config = dict(
    d_mlp=320,
    parallel_block=False,
    lr_mult_qkv=0.7,
    decay_fraction=0.812,
    final_lr_fraction=0.0,
    doc_mask=True,
    dataset='wikipedia_en',
)
Each number is 50 + 12 x the weight over its row's rms, rounded and kept within 0 to 99. Layers, rows and columns count from 0. The size before them is the row's rms in percent of the matrix's.

# layer 12 MLP down (transposed), 320x128, rms 0.124, rows 258-319, columns 32-63
122:23 20 34 54 50 78 26 55 55 30 55 64 51 55 69 51 34 30 60 56 52 52 59 67 35 32 66 36 56 53 41 28
101:54 43 35 55 39 72 54 30 44 47 44 62 50 41 48 62 47 56 63 53 46 46 46 59 44 59 47 47 50 52 38 64
101:43 53 51 49 61 44 69 73 43 50 37 40 47 60 51 45 40 56 57 45 51 70 72 39 44 43 38 45 50 68 38 62
096:78 48 46 49 60 63 71 66 32 54 55 40 68 59 32 38 45 51 60 51 56 61 53 47 57 68 65 25 44 58 51 49
095:19 46 54 46 24 32 65 69 39 46 35 72 40 53 53 72 51 57 41 64 65 40 56 62 62 47 49 61 63 55 43 40
096:62 59 50 49 66 42 63 22 29 40 48 49 62 42 45 53 54 54 42 52 39 50 47 55 53 22 53 54 77 57 60 42
101:53 42 50 38 56 58 57 64 62 55 56 41 43 62 64 40 32 65 57 40 40 61 42 67 51 54 51 54 52 37 38 62
098:37 45 53 50 63 56 55 46 76 26 55 59 57 57 50 65 27 59 48 36 63 50 34 60 41 52 62 39 46 30 62 48
103:61 45 35 33 55 44 52 66 59 70 56 33 47 42 25 52 11 67 44 54 56 39 52 54 42 57 50 41 57 59 35 57
102:31 44 49 58 49 40 51 55 42 56 64 28 39 66 53 56 64 45 46 25 59 59 40 57 25 39 52 30 57 39 65 59
099:34 56 40 49 30 33 39 33 48 51 48 54 65 66 38 46 60 55 77 50 45 51 42 65 34 42 68 55 46 79 69 43
089:47 31 49 42 59 57 37 51 46 61 38 60 63 51 32 75 45 43 36 57 59 65 42 38 67 37 57 58 41 39 75 63
094:49 78 46 59 31 44 52 19 55 49 48 40 81 78 39 57 36 26 72 60 51 20 38 37 49 58 53 63 31 51 39 28
096:25 51 38 39 69 55 59 35 67 40 53 47 39 49 54 58 68 45 46 38 53 56 62 51 40 48 39 41 74 56 53 46
103:46 35 48 48 59 80 59 70 62 47 68 71 53 55 47 79 50 69 32 50 39 66 67 57 41 63 63 66 36 55 57 61
097:52 42 41 36 65 59 44 47 43 65 52 48 54 37 43 47 51 25 42 38 42 50 63 68 67 38 45 51 59 74 61 37
095:61 63 59 61 44 38 54 47 34 61 31 45 44 40 62 51 58 34 15 51 45 46 57 50 63 59 52 32 47 41 55 61
103:55 53 44 43 43 56 58 59 50 67 51 43 56 76 38 56 77 49 57 45 66 44 46 68 50 51 51 34 46 35 59 62
095:59 63 56 57 25 70 42 42 51 36 39 30 55 43 49 54 78 21 64 40 43 49 45 59 35 37 26 52 56 31 50 57
093:76 55 45 53 75 54 44 70 70 30 18 51 52 45 69 47 64 47 50 46 50 43 70 42 58 57 50 60 30 45 43 57
096:51 52 45 45 71 39 49 44 41 82 40 55 65 46 49 51 51 45 61 36 50 67 37 55 55 35 60 56 51 73 47 58
104:58 54 62 55 25 39 42 45 59 48 51 49 75 52 41 52 30 63 36 66 70 31 51 43 36 34 55 47 70 53 32 51
100:62 57 54 53 45 71 40 53 67 69 52 63 38 37 37 57 46 53 58 54 46 46 32 75 68 47 55 29 33 38 45 59
098:46 42 54 60 11 54 49 50 56 49 57 48 45 20 61 56 65 33 59 54 44 44 47 41 69 78 49 50 41 49 47 46
113:64 50 36 71 48 41 44 62 70 20 30 53 52 44 47 47 60 35 67 57 20 48 51 41 47 39 69 57 46 59 54 43
103:76 36 64 50 32 45 50 32 32 47 57 46 51 61 31 63 54 39 52 62 53 61 51 67 68 69 30 39 59 44 61 46
104:44 56 65 50 48 38 37 52 56 39 55 47 42 48 54 61 58 70 52 54 56 59 81 58 44 30 54 43 43 50 43 58
097:65 24 58 53 56 37 42 68 42 41 33 32 55 34 70 56 46 53 34 59 63 55 38 39 56 68 63 43 40 59 23 59
094:52 38 60 43 61 47 49 50 45 34 52 43 65 48 40 77 38 30 57 48 77 37 30 64 49 41 45 44 29 50 35 22
104:42 41 54 52 76 44 39 44 53 51 26 65 62 55 48 53 56 44 67 47 63 48 65 45 58 56 44 50 39 58 43 51
100:55 42 32 52 58 60 44 41 21 45 58 53 48 62 46 46 37 51 53 36 53 22 49 45 57 58 62 43 36 54 39 39
102:30 48 64 42 60 61 51 73 47 58 68 38 48 43 43 46 13 25 35 39 46 59 31 54 54 50 68 51 49 61 45 57
100:58 49 41 46 73 48 59 40 71 61 39 43 51 41 63 29 58 53 55 49 74 36 62 52 71 51 58 54 69 66 34 48
104:55 55 72 50 38 61 55 59 56 41 31 32 66 65 64 48 40 58 68 47 61 49 55 25 39 37 72 34 43 51 56 48
102:55 39 56 60 38 50 49 43 50 57 53 44 60 51 49 50 56 67 58 60 51 61 56 60 60 63 45 51 47 24 52 59
098:55 44 54 58 43 56 43 53 35 60 45 36 52 61 31 60 63 57 58 56 59 50 71 49 40 53 32 38 43 55 64 50
099:23 53 48 48 51 48 47 44 73 51 36 41 71 53 51 46 70 52 37 66 39 47 40 44 49 36 33 72 40 53 48 51
109:67 40 52 58 47 39 55 31 42 74 49 46 60 36 69 34 42 33 65 41 60 39 55 47 49 47 50 65 42 42 33 51
108:43 19 71 64 69 28 37 31 49 57 43 53 42 40 91 47 69 53 30 46 56 52 54 26 50 50 55 46 34 42 65 50
100:54 34 44 42 44 34 70 40 32 42 53 52 36 49 37 40 53 57 55 51 50 62 55 54 43 27 68 39 46 49 35 48
091:62 47 38 81 50 39 60 49 53 44 62 26 52 44 43 40 38 57 59 56 35 68 60 58 48 34 39 43 44 60 57 42
094:36 50 35 46 48 44 56 46 55 47 62 55 63 65 31 39 55 38 35 44 40 52 62 45 42 39 54 51 21 71 43 42
102:41 48 55 37 43 41 63 53 55 41 42 41 53 35 34 51 62 58 59 58 55 57 47 54 42 42 37 63 76 71 60 67
101:51 54 29 56 76 59 57 62 45 58 55 65 60 27 33 51 47 43 51 63 37 56 62 55 71 38 46 76 27 55 39 62
098:29 55 48 65 44 36 55 53 46 39 37 65 39 47 37 57 64 84 47 53 32 39 31 31 60 70 49 43 44 52 68 54
094:26 62 63 60 39 65 64 53 84 49 55 58 49 56 32 37 40 65 45 71 29 36 17 47 48 41 34 56 43 45 46 50
094:47 64 67 58 53 37 56 53 44 49 43 45 44 42 29 30 57 66 55 60 52 48 49 49 52 52 28 72 71 61 50 64
096:46 64 52 65 41 45 28 46 48 50 65 16 48 50 63 51 46 33 45 42 42 52 38 40 74 62 43 49 66 72 62 45
097:51 69 60 28 68 20 49 61 55 48 52 35 56 42 38 72 44 60 55 52 49 57 54 68 61 39 38 41 43 53 44 56
098:52 54 56 66 42 41 55 51 70 45 36 25 59 39 57 30 49 80 31 54 47 59 32 50 51 70 46 58 53 44 49 62
103:49 57 64 66 51 59 59 55 59 47 68 36 51 51 48 28 40 66 32 37 50 51 67 52 66 61 34 36 50 57 43 61
109:41 36 66 52 67 45 51 54 48 55 51 40 57 48 63 52 48 48 05 43 34 28 56 56 61 33 41 37 60 50 48 44
099:22 68 45 32 35 48 68 64 17 45 57 46 55 58 49 48 53 59 58 60 66 60 33 25 62 50 55 77 41 47 39 62
109:60 47 45 24 43 56 70 39 61 68 49 31 40 35 63 51 44 52 62 48 31 42 49 56 41 64 42 40 34 68 64 65
099:51 50 48 60 37 61 36 51 36 30 63 32 51 49 41 55 61 47 62 60 50 44 40 30 51 35 56 46 39 57 59 53
104:50 32 66 61 50 40 43 33 53 64 39 53 74 45 52 73 48 59 42 39 65 55 57 53 51 28 42 63 42 31 41 36
105:41 41 51 40 47 50 40 53 24 34 55 33 69 57 55 37 37 65 55 37 41 47 32 69 40 38 38 33 33 70 27 54
106:30 55 51 48 32 52 58 54 55 72 61 34 51 40 64 70 44 39 60 59 49 31 56 48 42 46 42 52 45 43 35 43
102:75 51 73 38 55 43 40 60 54 39 42 62 40 32 66 41 56 68 54 59 60 31 58 38 44 54 41 40 83 34 68 56
096:76 45 28 39 65 32 59 27 49 50 59 42 63 32 53 41 37 32 44 60 53 53 66 53 55 53 29 63 51 52 58 63
094:55 50 60 68 45 70 53 62 65 58 68 59 44 54 56 54 48 57 71 72 43 67 39 37 41 45 41 80 55 35 54 57
101:46 50 66 58 65 54 54 60 45 37 49 63 59 38 58 37 47 48 48 54 41 34 44 39 61 39 80 51 47 36 49 70
# layer 12 MLP gate, 320x128, rms 0.0879, rows 259-319, columns 32-63
100:53 67 39 68 62 55 25 58 45 62 50 49 46 53 72 54 68 38 52 48 45 64 44 49 46 57 51 60 52 42 57 44
103:53 59 64 23 37 35 20 60 49 54 53 55 55 63 55 54 57 35 44 50 43 47 42 35 36 45 54 59 39 42 48 44
098:43 60 29 44 73 56 53 50 67 47 41 44 42 46 40 56 34 24 57 76 27 50 51 56 57 39 68 29 33 37 52 69
106:50 63 36 30 35 64 59 40 54 56 42 48 54 75 33 40 50 55 71 59 43 55 62 61 37 60 64 40 46 41 53 52
100:51 52 41 56 30 56 39 46 38 49 53 69 53 55 61 41 41 42 36 62 56 58 51 36 42 70 29 39 30 58 66 44
101:37 51 43 27 69 51 36 51 50 35 42 45 58 53 39 48 64 33 37 56 34 58 46 55 53 51 22 30 64 50 44 53
101:44 59 53 54 42 44 62 60 22 56 50 45 47 62 16 51 63 34 62 50 53 52 49 46 50 41 52 30 33 37 50 39
095:45 57 29 43 48 51 68 63 59 45 50 35 48 62 38 33 53 45 44 50 50 46 48 37 33 56 66 36 45 35 59 66
099:39 54 65 42 33 62 37 53 45 64 44 45 58 43 54 54 49 44 54 35 44 46 50 75 31 31 41 23 61 58 44 49
106:61 32 46 41 48 47 72 52 56 51 51 59 59 71 39 37 55 54 44 59 52 35 51 41 62 26 58 46 33 48 20 27
096:61 51 42 40 47 41 39 32 48 64 42 49 40 48 49 67 61 43 52 64 45 54 53 34 14 52 55 49 48 55 46 33
092:62 34 41 39 60 55 32 45 47 60 38 59 29 32 46 48 62 41 39 43 44 36 62 59 35 36 39 57 37 59 42 87
096:41 47 46 44 40 66 49 61 39 63 64 62 53 24 50 64 42 50 51 79 53 70 56 40 59 39 39 73 33 33 65 38
106:53 45 66 41 64 44 51 48 48 55 42 57 56 45 60 74 57 43 67 43 53 32 66 34 37 55 56 29 55 70 75 85
090:47 55 68 52 51 54 39 80 46 24 35 53 38 49 65 62 44 61 59 70 56 30 36 47 46 41 45 46 36 44 62 37
097:40 51 42 45 58 44 47 64 40 48 25 58 61 43 55 44 75 39 34 61 44 67 52 70 53 48 43 78 37 56 38 52
097:44 26 50 49 57 28 45 51 45 29 31 58 42 38 56 71 59 39 66 59 37 40 43 52 31 43 26 42 33 39 47 47
099:63 51 50 51 47 47 48 34 33 68 35 57 70 61 43 37 59 49 60 59 61 34 39 33 47 81 47 46 36 40 48 44
095:48 61 47 62 52 51 62 58 58 52 36 45 52 65 42 50 57 32 60 55 65 64 45 47 41 48 40 46 51 32 50 34
097:48 52 50 50 23 43 29 45 47 64 51 39 63 57 48 59 38 50 53 70 42 41 69 61 50 62 57 31 50 49 45 57
107:52 61 53 70 56 49 56 31 45 62 58 37 58 47 57 35 58 74 43 45 56 48 43 39 27 52 49 44 61 68 54 50
104:50 65 48 62 53 58 44 35 72 44 37 53 54 48 46 52 66 42 16 59 35 57 31 63 43 33 51 52 49 44 71 49
098:36 35 34 40 58 50 48 61 30 45 27 57 51 47 70 50 45 49 77 63 63 59 53 70 36 65 38 45 42 51 35 36
108:52 59 49 53 36 38 54 48 58 66 53 38 36 40 35 41 73 29 33 28 59 50 40 55 59 66 54 57 51 46 49 38
105:56 49 44 35 71 60 44 48 35 61 67 51 39 76 45 38 56 62 41 59 51 53 51 48 64 44 43 64 47 49 51 42
101:30 57 60 53 56 57 44 69 57 39 37 59 48 63 33 47 64 62 42 62 56 48 58 48 37 43 48 35 52 43 50 37
095:52 50 34 41 39 36 48 56 44 38 60 26 37 52 57 52 37 46 50 52 25 45 60 52 45 42 50 70 57 56 41 64
098:62 38 37 63 50 60 48 37 41 50 30 45 50 69 43 74 54 51 51 84 59 40 46 66 48 55 50 48 47 71 52 35
103:54 61 50 70 46 30 39 34 47 46 45 48 55 46 30 45 52 55 65 40 44 37 63 54 47 55 46 61 47 29 52 38
093:50 61 36 46 45 58 67 41 44 43 72 65 40 51 44 67 36 44 52 64 43 45 47 43 38 64 28 41 60 50 27 36
102:55 66 34 47 63 29 52 48 51 84 35 60 49 44 46 21 33 50 45 63 51 50 47 36 49 49 51 38 50 59 37 67
102:74 54 53 40 49 58 29 57 50 46 40 46 74 38 62 39 47 58 57 50 60 40 60 42 49 44 49 55 35 37 44 40
106:63 70 53 45 57 66 45 58 43 62 43 54 44 43 72 53 49 50 47 64 64 45 50 54 47 60 54 63 56 53 64 50
100:65 52 58 51 59 54 46 59 55 49 41 38 53 37 30 61 40 30 38 58 54 77 48 45 56 46 54 41 69 41 51 58
097:27 66 45 53 31 63 78 50 39 57 23 79 47 48 68 69 53 57 51 62 36 58 46 57 52 65 43 43 43 44 40 46
102:52 29 55 44 45 46 75 67 45 44 49 54 60 55 36 47 51 36 38 58 23 46 35 61 45 72 46 46 47 65 48 60
101:67 50 66 50 58 29 47 41 42 65 46 47 53 36 49 62 33 38 54 59 56 49 45 43 42 48 43 44 62 51 35 31
103:58 59 36 73 33 43 34 56 59 56 46 43 66 54 43 74 50 49 39 61 19 44 45 49 49 57 59 38 52 48 38 38
103:66 53 35 50 42 37 56 62 64 59 50 56 57 51 39 31 31 36 52 62 61 36 47 46 53 64 62 51 51 36 56 63
091:37 48 36 51 46 56 47 27 39 89 35 65 29 45 36 34 49 55 53 67 20 37 34 44 49 60 39 52 37 56 41 62
101:60 43 61 60 30 38 53 69 41 47 41 50 53 43 58 42 64 47 43 31 37 44 38 54 66 73 54 61 55 35 52 65
106:75 55 55 34 56 32 20 50 37 49 56 51 38 52 57 39 57 65 44 46 41 51 51 59 46 61 47 56 54 34 49 42
098:46 57 35 51 63 55 44 72 57 60 59 52 53 55 44 54 67 32 48 32 57 55 61 44 50 28 45 43 44 35 47 61
090:34 44 51 60 45 45 37 64 33 48 66 68 39 46 34 42 49 20 36 51 40 54 24 58 47 54 52 54 62 43 57 46
092:30 44 44 44 34 39 68 53 62 67 50 65 37 54 41 53 52 58 58 58 34 58 50 52 63 47 38 40 44 47 61 61
088:58 60 53 40 38 43 65 35 45 46 40 40 45 63 57 66 43 45 41 58 63 77 61 53 43 35 46 47 36 39 69 30
096:44 59 52 42 60 58 55 58 70 45 29 31 47 57 50 68 53 44 39 65 45 51 59 34 52 49 53 53 63 45 42 57
101:56 77 54 34 48 65 40 63 50 37 47 29 75 68 41 42 68 58 45 43 46 60 40 39 64 39 34 51 51 52 47 42
096:37 51 56 54 58 35 32 65 58 42 32 36 64 38 47 36 54 60 60 73 68 43 39 51 42 69 42 50 72 48 51 53
103:47 36 56 44 54 43 31 60 27 37 39 60 43 62 57 38 52 54 47 44 54 60 43 46 48 27 31 51 40 52 60 53
102:55 31 59 37 53 45 29 41 49 43 48 54 60 36 36 57 57 71 46 28 46 60 42 52 46 65 36 34 38 60 48 35
107:57 72 48 36 31 34 47 50 29 69 39 38 56 38 43 50 50 68 54 55 55 50 39 42 53 39 46 60 46 37 43 61
109:45 63 32 43 59 43 45 56 57 45 58 48 53 55 74 63 68 51 59 47 48 67 58 54 57 43 48 53 78 39 46 29
102:58 43 54 41 35 21 53 40 45 63 63 51 54 63 27 50 45 47 35 60 35 60 28 42 45 70 45 57 29 42 44 51
104:45 38 43 62 36 36 59 63 44 66 38 69 59 57 51 74 42 47 54 70 38 55 49 51 43 55 49 69 49 58 61 52
100:49 75 34 41 60 63 51 51 38 82 51 58 50 62 58 46 46 36 37 61 24 37 68 25 48 53 58 35 50 51 46 36
102:47 40 36 57 44 48 54 45 50 47 48 56 54 67 46 33 31 61 38 48 53 58 66 45 25 53 59 41 44 30 56 51
106:46 52 62 32 38 57 33 43 40 48 54 32 50 38 37 39 46 44 75 62 59 52 45 38 51 58 51 48 55 59 50 56
095:26 62 42 45 47 49 40 43 40 54 56 40 54 45 70 29 64 56 41 41 51 51 44 34 57 48 51 45 61 26 69 63
086:54 43 77 55 39 61 61 52 58 48 48 53 48 52 45 52 51 54 53 59 29 65 52 48 20 65 53 54 52 39 47 55
103:68 45 45 46 47 68 43 44 54 53 52 71 31 66 49 36 59 66 62 49 49 33 59 26 68 59 53 54 52 37 49 51
# layer 12 MLP up, 320x128, rms 0.0871, rows 259-319, columns 32-63
100:52 41 48 39 51 49 53 67 49 61 60 47 51 44 57 49 56 47 57 44 37 65 57 47 45 30 43 43 57 52 43 47
102:52 35 40 63 41 61 53 33 37 67 38 35 32 36 45 56 30 51 53 30 60 47 67 62 37 40 62 38 52 37 33 43
093:22 71 74 42 57 39 52 38 74 53 48 41 44 42 47 72 61 38 24 54 60 56 65 46 40 43 48 48 76 25 60 61
098:49 51 59 64 59 44 41 47 70 41 52 61 48 65 35 33 39 49 52 61 43 30 36 36 45 58 28 51 60 65 48 39
100:52 65 20 39 31 77 36 44 39 63 53 36 41 63 62 39 43 24 55 54 57 48 52 60 55 50 49 55 34 40 35 48
106:64 43 43 38 67 49 63 63 59 49 58 49 33 53 40 65 77 52 53 34 40 59 35 28 71 53 58 41 37 64 61 29
099:45 58 54 33 41 47 47 62 74 31 35 40 68 33 44 77 37 61 52 56 26 49 50 37 60 62 48 64 54 40 49 39
101:36 59 48 71 64 62 55 48 36 70 35 47 54 54 42 53 30 42 49 26 44 41 57 69 57 47 48 59 56 31 66 51
099:42 49 45 58 56 55 14 49 39 52 47 54 33 42 39 44 44 51 33 38 48 55 42 53 64 28 45 72 39 57 39 58
100:52 66 49 38 33 49 57 35 44 50 71 31 47 32 51 61 51 33 68 72 71 35 46 72 53 63 39 47 44 50 41 61
091:45 62 32 61 76 52 77 60 62 73 47 41 53 45 62 33 45 69 53 46 50 45 54 28 43 37 58 58 52 31 40 44
095:54 43 43 67 59 69 39 61 58 41 59 68 51 62 56 43 77 38 69 69 43 73 42 53 26 39 17 42 46 57 50 51
093:53 39 40 64 62 63 53 35 50 56 50 26 54 61 40 52 46 37 44 50 58 45 28 60 63 55 58 46 50 38 34 63
105:40 27 46 58 49 56 38 47 61 33 41 56 53 61 48 75 49 50 36 63 45 48 56 48 57 42 43 46 62 33 44 64
094:53 55 50 62 33 43 56 51 44 46 44 69 48 59 59 68 55 39 47 45 43 59 50 65 39 51 72 40 68 40 21 47
097:35 66 40 68 57 32 41 47 33 53 55 61 35 59 59 47 28 57 54 52 38 44 71 67 61 54 81 58 40 56 58 51
109:38 40 46 23 41 28 57 28 44 42 42 36 50 39 47 66 64 47 33 63 35 45 58 54 57 52 43 42 58 58 40 67
093:52 40 42 40 66 42 49 49 52 60 49 50 52 27 55 15 50 47 59 50 40 36 40 40 33 66 50 51 57 44 54 53
090:54 41 61 45 48 45 46 35 51 25 43 72 42 41 46 35 39 66 77 48 83 28 38 63 40 52 57 38 25 47 73 39
099:46 33 44 41 52 59 69 46 37 64 70 66 52 45 60 38 65 44 39 69 53 32 64 37 35 47 65 49 49 41 32 33
108:44 41 59 48 64 42 50 31 38 60 58 65 56 52 52 30 56 48 66 41 34 38 71 33 63 57 52 58 69 47 45 58
102:65 57 56 61 55 48 57 33 39 65 44 66 34 64 54 34 58 66 55 58 52 42 48 36 60 48 54 35 31 76 58 66
096:32 34 56 61 53 34 44 63 46 48 54 43 47 66 43 61 43 37 67 53 68 51 27 61 67 61 70 41 60 58 49 34
115:34 36 34 80 55 51 54 62 59 33 56 49 62 43 54 43 67 57 63 43 63 51 51 50 30 41 43 43 68 36 37 30
101:31 59 69 36 70 54 60 45 48 61 62 42 72 42 54 27 29 34 44 48 57 41 48 52 41 35 35 46 67 79 63 42
102:28 60 48 53 66 54 50 45 34 35 39 59 62 55 42 37 49 32 57 44 59 54 49 53 59 34 52 52 38 60 37 44
101:38 45 61 37 43 46 54 65 37 44 50 25 45 39 36 50 55 38 33 34 63 36 47 47 65 63 55 39 28 54 58 32
098:35 35 63 51 56 43 64 57 58 47 61 52 50 41 46 50 56 60 42 61 54 43 58 39 51 61 32 31 66 39 63 50
106:45 48 50 49 41 35 45 60 56 48 55 49 56 32 46 27 46 54 54 32 52 51 26 64 44 39 64 41 49 50 34 32
097:56 56 75 26 55 39 63 43 43 53 44 57 47 48 52 44 49 49 48 52 49 52 32 53 53 41 52 54 49 61 22 60
102:39 41 55 64 42 54 56 57 53 46 53 28 40 33 55 40 55 65 54 42 63 32 60 67 38 50 56 52 66 56 60 32
101:47 58 67 60 57 43 35 58 31 54 32 66 39 44 36 31 48 47 61 50 59 67 30 61 52 47 54 45 59 46 47 54
097:39 71 42 67 63 48 53 45 49 83 48 47 50 63 45 29 38 40 52 44 43 39 30 37 36 37 41 54 48 81 49 44
104:57 50 53 34 46 48 57 66 59 31 28 33 53 47 45 44 36 20 54 59 55 61 55 43 51 36 30 26 53 65 54 36
105:45 83 30 46 50 47 46 47 46 41 62 77 78 65 47 49 49 49 56 59 49 56 43 49 62 45 71 63 71 48 47 63
096:30 38 50 46 60 21 54 65 58 43 59 50 36 36 43 42 59 40 38 55 49 56 57 53 38 51 46 54 46 65 46 58
108:44 28 67 61 60 55 68 51 53 58 52 47 42 21 57 52 30 31 56 45 35 59 46 51 51 41 51 50 50 54 46 39
104:41 60 49 42 50 45 59 37 36 65 41 36 58 31 42 33 48 55 43 34 55 41 65 28 47 41 59 62 48 43 52 42
104:64 38 65 48 51 57 46 44 33 43 35 55 41 24 67 42 59 49 34 64 69 52 63 51 49 65 31 45 37 52 69 42
090:55 44 51 35 62 51 43 38 57 73 53 64 53 44 38 47 59 28 42 50 38 36 61 49 42 37 82 50 58 59 36 58
095:42 39 46 75 65 47 47 36 55 26 44 45 59 73 45 31 38 40 52 48 45 44 61 52 32 40 72 33 52 53 65 58
100:54 53 46 38 56 28 52 51 48 55 33 46 70 52 58 68 60 57 37 62 60 49 44 52 60 53 53 49 65 52 42 65
100:44 55 64 49 26 51 41 49 46 56 47 34 63 46 38 33 42 60 52 59 52 45 59 51 69 46 38 46 46 43 59 22
106:60 48 47 48 55 54 41 44 55 50 28 53 32 48 53 69 50 58 37 44 38 64 63 58 38 62 34 32 33 36 66 52
093:47 44 48 42 55 69 64 58 36 43 38 37 50 48 54 31 44 47 56 21 56 54 51 33 51 51 60 44 31 52 54 64
084:35 49 40 40 52 40 32 75 51 44 59 61 59 80 63 68 40 52 61 31 52 43 49 64 65 64 44 51 46 39 43 25
099:45 46 68 39 36 60 44 62 55 50 52 48 32 63 58 51 63 49 62 35 57 47 68 58 39 50 52 59 50 63 42 44
098:40 58 41 55 52 49 29 60 64 55 44 43 57 47 32 44 53 38 35 62 52 48 70 61 44 34 55 54 54 45 44 62
093:54 46 56 55 44 66 63 37 65 54 49 60 65 46 40 39 43 63 56 66 41 36 71 53 76 38 24 40 38 30 65 46
105:44 61 53 56 47 41 64 46 55 80 48 58 52 20 47 44 39 55 58 43 45 37 43 69 55 43 75 42 67 65 58 67
107:64 36 59 45 27 47 46 48 67 48 50 67 88 61 63 56 47 55 43 62 55 53 64 57 37 36 47 37 47 59 46 65
099:39 40 44 35 38 50 35 50 50 54 61 27 48 43 50 51 42 35 69 72 34 64 57 49 44 45 42 67 39 46 55 36
109:62 50 47 42 26 22 39 71 56 59 59 61 51 42 77 33 52 46 60 48 51 50 49 59 55 46 55 67 42 51 46 58
102:73 71 47 40 48 55 34 53 38 56 56 60 78 61 73 52 67 64 64 48 49 28 63 59 45 42 49 53 47 35 69 54
103:68 33 48 68 56 43 29 62 57 45 84 45 61 60 40 61 64 53 50 37 33 44 51 46 64 55 29 54 59 60 46 37
104:42 45 54 56 56 22 39 60 55 42 60 34 59 45 36 36 58 64 57 47 55 48 33 37 45 82 50 65 49 40 39 48
104:60 59 47 76 51 52 63 54 50 48 58 45 54 31 56 60 61 47 63 43 47 49 55 42 39 46 72 65 22 51 45 50
100:51 37 59 30 69 50 58 64 49 42 71 44 52 50 44 46 57 61 78 60 62 72 62 69 44 33 43 32 71 61 39 52
093:36 43 52 57 13 60 48 54 36 70 42 54 32 46 64 42 53 38 46 36 57 40 39 54 50 37 75 48 23 43 41 44
083:44 54 64 63 61 49 57 44 44 69 68 46 34 58 64 40 49 62 55 58 23 27 78 50 40 65 59 47 45 41 25 65
095:55 69 51 65 55 70 49 42 64 39 40 33 56 70 46 60 73 75 54 64 66 42 29 67 48 49 43 52 52 61 48 48